Part of a small language model's weights: width 256.
Each number is 200 + 20 x the weight over its row's rms, rounded and kept within 0 to 999. Layers, rows and columns count from 0. The size before them is the row's rms in percent of the matrix's.

# layer 3 attention value, 256x256, rms 0.132, rows 43-63, columns 0-63
085,186,192,192,232,182,224,185,190,233,205,212,188,207,175,196,190,205,186,200,213,171,178,206,217,190,177,198,197,196,192,194,192,195,173,182,165,172,223,189,210,197,193,196,226,220,187,193,229,184,208,183,162,198,218,226,217,187,173,221,242,207,227,200,194
100,198,214,172,227,177,186,211,225,180,182,195,218,163,180,221,216,189,194,198,175,174,225,188,202,200,224,217,184,211,185,174,208,208,199,202,188,214,189,194,194,209,176,177,188,210,216,182,242,233,194,176,202,196,196,211,184,226,229,222,184,198,235,194,169
096,175,198,198,160,203,214,173,218,226,179,166,224,215,209,183,161,204,200,203,181,200,187,213,172,188,220,172,194,183,203,210,207,196,197,224,174,179,182,226,185,211,192,249,198,234,163,187,218,203,238,212,201,222,234,204,191,188,220,182,227,169,172,226,208
102,216,194,198,196,208,196,224,202,177,187,216,182,209,213,216,214,199,201,188,220,205,221,177,216,195,226,217,187,165,203,198,213,212,194,209,192,203,203,168,207,241,191,196,180,173,180,208,214,173,182,180,207,178,203,231,209,157,216,220,216,241,208,172,179
091,161,218,191,208,184,190,170,166,213,218,192,198,227,216,192,171,210,203,212,187,180,169,194,227,198,184,207,186,183,196,174,189,209,196,192,187,205,190,176,214,244,202,212,182,195,196,232,202,171,170,215,192,232,218,189,223,182,232,170,195,213,214,192,173
088,228,167,176,228,230,211,227,223,241,177,184,199,202,160,207,211,195,201,195,210,205,226,188,233,170,188,200,201,208,206,210,184,190,155,187,167,202,198,197,183,207,202,254,215,186,201,199,222,207,210,179,162,215,182,188,196,223,206,173,191,195,201,194,196
096,183,203,202,174,203,216,202,197,182,165,179,202,254,193,174,193,164,201,181,200,188,206,204,182,166,188,194,185,196,206,223,198,212,228,246,184,182,188,228,210,220,171,195,189,190,215,238,196,192,184,205,233,235,212,217,201,179,204,228,197,193,196,197,207
089,176,247,219,234,201,146,201,184,165,204,216,186,220,168,195,210,206,197,231,146,213,200,220,220,176,190,180,169,231,210,181,181,209,205,205,174,207,204,168,182,190,219,181,176,199,181,197,222,217,186,165,216,197,201,223,197,192,200,192,201,191,160,193,220
093,225,225,150,175,187,177,189,213,197,210,202,205,170,204,205,226,172,207,211,199,207,247,196,238,228,177,169,210,194,191,216,175,210,157,212,247,183,199,199,186,240,184,206,233,221,228,227,211,216,180,213,191,197,183,220,203,204,212,176,219,190,208,215,189
088,169,172,161,207,221,187,168,224,193,177,191,217,217,232,188,209,220,182,226,186,224,213,234,188,241,168,180,200,218,193,251,194,184,170,210,196,195,215,214,191,181,207,171,212,185,213,194,143,239,169,189,215,195,228,208,201,189,198,203,197,200,177,189,209
091,194,189,165,166,196,197,197,203,171,190,188,167,210,184,204,188,203,197,235,184,196,197,205,199,172,185,183,247,190,194,209,188,167,171,237,146,209,196,207,189,199,213,187,205,204,185,211,230,171,157,222,221,216,208,208,233,240,213,153,216,191,211,199,171
084,212,224,197,207,206,203,207,225,188,205,203,181,203,200,143,223,218,198,201,180,149,205,223,152,196,161,198,201,212,192,206,212,179,190,190,196,183,160,234,223,185,172,185,169,199,207,180,187,204,195,190,203,201,178,219,172,177,196,210,200,149,209,197,226
085,161,217,214,197,177,213,168,213,206,181,201,182,212,189,208,212,195,216,184,172,213,191,187,196,197,252,200,194,203,198,189,170,167,147,206,191,169,212,215,191,167,180,219,193,190,207,232,173,171,199,198,195,227,189,216,185,163,206,188,198,206,179,172,184
096,188,205,225,202,195,195,198,197,187,190,258,186,191,167,209,234,145,198,211,209,220,192,176,173,213,184,211,230,151,213,204,210,213,226,220,212,210,172,208,192,175,185,176,195,223,182,220,191,191,222,178,195,240,201,202,210,213,242,194,215,215,228,193,206
091,245,172,240,196,204,236,220,236,205,199,222,219,181,163,198,230,201,193,203,201,187,166,187,146,195,176,169,218,227,226,186,182,221,193,181,170,222,205,211,181,177,237,221,218,223,173,221,151,196,186,193,179,219,190,225,217,207,208,207,210,200,196,207,227
093,182,184,200,190,176,202,205,186,205,224,214,184,184,208,206,205,190,189,207,200,202,212,148,234,161,237,195,163,196,216,245,195,239,232,172,190,201,155,174,205,223,223,190,231,212,195,209,188,150,201,203,237,221,191,190,191,209,211,170,217,216,225,209,198
098,218,188,228,188,181,188,193,173,228,201,176,210,213,189,188,208,202,218,210,180,221,197,184,193,156,198,213,182,188,176,181,172,204,198,175,161,179,175,180,183,210,195,191,176,206,173,211,236,223,202,199,193,218,193,214,159,189,233,145,186,241,192,191,163
089,225,202,181,226,187,186,197,181,201,192,206,213,200,207,224,172,213,224,197,193,201,223,228,204,196,185,213,177,201,174,212,221,212,199,185,203,226,206,170,226,212,193,181,217,181,189,189,212,196,191,180,209,204,199,194,219,189,146,174,189,240,220,177,178
088,209,195,225,200,223,207,196,191,211,165,188,203,197,197,208,186,210,217,194,230,215,215,212,208,213,232,192,211,212,169,194,227,189,245,177,197,205,197,149,184,187,202,221,188,195,186,204,222,198,189,199,223,204,237,194,181,166,191,201,216,227,148,198,225
096,193,212,211,220,214,186,200,230,170,190,217,176,200,193,195,166,180,207,233,226,177,173,206,194,208,185,173,184,194,199,194,229,171,203,205,197,181,227,159,234,199,211,209,191,192,174,224,162,170,223,192,182,232,176,214,181,223,230,250,208,229,154,199,207
095,226,220,226,216,204,191,214,179,214,216,202,166,202,163,204,211,188,185,238,198,204,232,183,222,227,211,167,196,181,202,205,216,206,195,177,192,221,184,176,223,220,172,204,216,192,221,196,185,175,188,175,212,192,195,182,240,202,210,211,219,197,232,221,185
# layer 3 attention output (transposed), 256x256, rms 0.236, rows 43-63, columns 0-63
091,199,218,188,179,229,203,197,184,176,165,163,195,193,192,178,214,184,235,211,245,187,193,191,176,218,185,188,200,202,221,200,191,182,198,196,195,200,189,197,179,192,180,235,226,184,228,210,225,191,197,177,200,209,188,207,152,212,187,191,203,197,171,200,168
109,219,238,192,214,217,206,176,211,229,216,242,187,185,197,228,208,189,144,183,213,215,193,181,221,195,217,173,193,228,193,191,180,205,203,214,273,189,210,233,211,209,197,155,225,216,177,224,188,194,214,160,190,183,157,207,204,187,186,169,149,187,220,178,171
097,203,179,224,218,180,200,202,205,189,215,189,184,208,225,190,215,180,170,183,185,221,219,188,230,184,170,222,211,215,168,204,170,208,199,207,197,175,169,229,130,174,216,188,178,195,195,207,201,225,169,168,185,190,202,172,196,187,208,171,175,190,178,177,192
108,212,200,193,211,199,191,178,199,229,190,216,209,180,189,198,219,198,215,172,237,184,204,168,195,238,191,225,201,190,181,215,227,185,214,172,198,205,191,189,212,200,183,201,187,191,204,198,203,204,216,205,207,193,175,166,170,190,260,209,215,209,217,191,218
099,198,189,237,210,192,196,222,178,196,131,169,223,201,216,225,169,201,220,188,216,231,211,198,213,189,219,212,170,175,183,212,237,198,223,193,175,199,179,168,209,203,137,201,172,200,195,218,232,179,230,209,220,192,205,202,262,217,169,196,191,229,184,188,196
094,188,231,183,186,178,158,187,173,190,225,258,202,212,173,215,186,168,205,220,228,179,180,201,208,227,196,181,217,188,185,203,218,203,217,168,238,182,175,197,174,221,195,180,207,184,205,189,218,199,215,254,179,180,241,200,198,203,167,171,189,203,206,247,185
099,216,139,202,180,184,221,213,176,220,209,183,210,242,182,214,173,191,210,179,194,199,211,193,214,172,252,163,184,180,215,203,193,215,192,214,201,198,222,140,187,170,202,207,229,219,207,219,199,211,220,227,182,212,227,188,219,176,193,210,196,202,184,245,248
096,210,158,168,186,191,218,210,191,202,202,192,187,220,216,183,207,197,225,187,209,182,211,191,169,220,174,225,191,193,201,224,206,233,198,233,181,199,204,216,199,203,175,191,211,202,180,221,190,134,226,226,182,212,230,195,201,188,155,166,215,216,202,201,183
100,213,215,221,193,221,155,235,215,187,190,203,205,226,164,222,227,205,218,234,196,206,190,186,252,183,201,162,202,200,212,208,258,233,174,169,220,201,213,195,233,210,183,178,219,219,231,192,208,177,175,212,200,192,184,157,219,205,213,207,207,208,220,171,194
095,216,201,226,178,199,209,235,207,180,205,196,201,212,196,198,170,187,207,210,183,206,181,202,165,197,185,227,231,184,175,181,195,194,197,193,206,166,210,201,195,172,224,193,197,233,161,185,223,225,185,233,195,229,242,230,176,227,258,190,238,210,158,184,192
093,215,167,184,201,164,225,189,205,191,209,207,189,210,201,203,211,189,203,188,223,176,192,184,245,210,174,209,194,195,224,211,190,212,224,146,220,168,148,187,243,210,186,186,210,209,203,213,192,203,205,244,223,200,192,192,205,189,169,248,185,202,202,200,216
093,207,206,180,170,159,229,199,222,213,232,146,196,209,172,197,211,184,173,204,215,184,211,231,159,214,213,213,200,186,231,207,180,205,207,200,160,181,168,222,172,194,188,183,184,205,202,205,192,194,190,173,192,217,224,190,219,202,192,154,198,236,221,160,180
103,178,227,206,208,178,204,228,211,170,237,202,209,228,198,205,209,175,187,216,172,167,207,173,197,168,197,185,216,159,211,205,207,179,204,180,175,188,175,212,198,199,145,215,200,210,189,212,204,216,250,190,194,196,191,229,181,191,215,200,234,201,192,175,210
095,177,202,198,187,205,185,178,208,202,206,195,171,196,199,183,173,196,190,227,212,200,187,179,181,171,185,191,175,189,189,171,195,166,204,233,175,213,198,188,195,180,175,224,185,184,176,180,180,224,203,196,181,207,197,204,206,171,206,233,192,187,192,174,195
097,222,206,169,201,222,211,192,224,213,197,180,207,167,222,162,199,205,191,200,234,176,227,192,218,203,166,199,223,191,203,214,232,161,172,196,220,193,195,213,207,190,170,196,220,197,205,160,205,214,192,198,189,225,193,191,254,179,183,198,199,217,177,223,214
095,222,218,203,223,216,198,184,216,223,167,196,181,217,249,203,215,217,215,195,193,198,217,184,218,218,231,217,220,216,217,197,193,197,184,208,193,216,225,229,206,226,208,192,237,193,203,216,237,195,162,181,186,205,194,187,203,215,204,216,157,191,256,199,220
101,218,206,246,191,211,195,195,216,169,205,213,200,180,219,216,203,199,182,191,192,222,195,189,184,199,209,163,175,208,179,211,237,190,210,184,182,217,171,191,189,213,210,219,197,199,211,173,209,195,209,197,205,209,229,187,218,189,205,203,203,225,203,165,197
094,192,205,181,215,185,188,170,202,158,218,175,197,173,175,213,181,172,208,246,208,188,188,197,168,173,189,204,191,225,260,232,184,200,201,218,212,183,200,173,200,201,166,212,229,218,225,184,184,194,188,217,185,191,205,196,144,205,203,211,174,194,188,209,159
095,201,209,227,202,172,194,192,207,207,202,208,186,196,205,215,182,194,200,204,212,210,214,203,194,185,193,228,208,184,169,201,194,215,178,230,244,178,212,229,188,219,193,199,151,193,224,191,198,218,202,230,186,230,200,208,170,209,210,186,222,186,226,201,196
103,218,195,225,189,188,218,188,179,201,223,173,218,209,196,212,188,194,180,216,233,189,212,195,204,191,180,167,163,189,212,186,201,184,224,208,184,181,218,192,190,173,197,219,210,203,237,199,183,181,190,206,232,255,171,189,243,213,220,192,254,244,222,216,174
098,208,236,223,203,186,214,227,174,220,180,218,188,177,197,197,175,198,207,175,185,216,180,204,235,199,182,190,219,197,197,201,195,215,152,224,242,207,217,191,192,216,189,221,227,225,207,224,195,228,175,151,168,198,212,200,187,224,191,217,204,165,226,184,206
# layer 3 attention query, 256x256, rms 0.115, rows 64-68, columns 0-63
080,196,197,171,193,213,207,194,192,200,220,168,187,195,170,218,202,219,210,205,208,215,212,215,209,199,224,198,224,237,200,178,164,179,188,183,158,203,171,209,187,214,208,198,183,183,188,158,228,198,131,175,140,194,188,211,188,208,160,166,231,167,216,223,212
080,192,189,156,177,206,194,186,166,215,199,168,174,205,261,178,182,219,202,194,172,183,155,199,237,203,202,234,195,191,215,181,186,200,210,227,209,225,201,163,229,185,202,205,214,199,199,213,248,220,206,205,191,194,218,187,181,196,162,171,215,217,204,216,185
086,217,197,215,185,200,186,166,215,194,206,208,227,199,194,201,219,169,209,220,208,197,157,196,174,181,199,198,172,179,235,222,201,171,163,197,182,207,201,194,202,189,167,188,235,212,196,187,220,234,154,196,200,211,227,207,183,204,193,226,177,234,168,187,152
083,189,212,237,209,187,190,246,217,219,216,186,204,184,214,205,182,196,190,176,219,232,196,199,169,214,174,173,209,191,224,217,199,214,221,211,205,209,176,214,199,186,201,205,230,186,212,250,178,232,194,206,162,218,220,189,206,208,194,181,203,203,182,206,214
090,204,221,171,213,205,234,190,189,204,177,195,170,241,232,188,232,147,217,201,192,201,188,182,189,177,190,188,192,189,189,194,188,208,203,239,219,183,186,209,178,182,175,204,179,184,192,247,212,225,208,229,220,226,180,198,210,194,177,207,220,189,192,231,206
# layer 3 attention key, 256x256, rms 0.119, rows 64-67, columns 0-63
074,225,208,200,244,225,173,212,181,198,229,198,164,189,217,201,163,192,180,196,213,192,193,188,192,191,211,231,178,189,196,204,208,178,221,238,201,236,217,153,182,212,201,201,229,173,179,253,181,209,195,219,189,187,220,205,208,193,225,213,225,203,231,189,172
088,220,222,226,210,205,185,210,200,198,175,155,201,217,181,176,173,170,208,191,164,178,202,211,200,219,236,225,219,177,237,178,217,232,171,203,243,192,188,172,199,224,218,176,241,204,200,164,195,209,178,180,242,184,196,213,205,209,196,206,215,193,155,220,194
088,199,241,167,220,203,205,179,180,224,208,182,223,202,186,177,208,221,211,201,202,206,181,165,194,212,187,218,200,189,237,181,205,233,200,171,202,204,171,226,192,227,189,192,208,210,196,178,193,189,205,196,197,210,201,202,187,192,229,210,200,201,196,225,178
080,210,211,180,201,192,187,186,174,201,211,207,206,185,218,190,206,192,209,171,171,222,208,210,227,206,187,203,167,209,210,181,209,222,201,200,215,205,199,189,203,189,231,202,224,258,195,225,205,175,188,172,197,214,179,195,216,182,206,205,182,191,190,220,198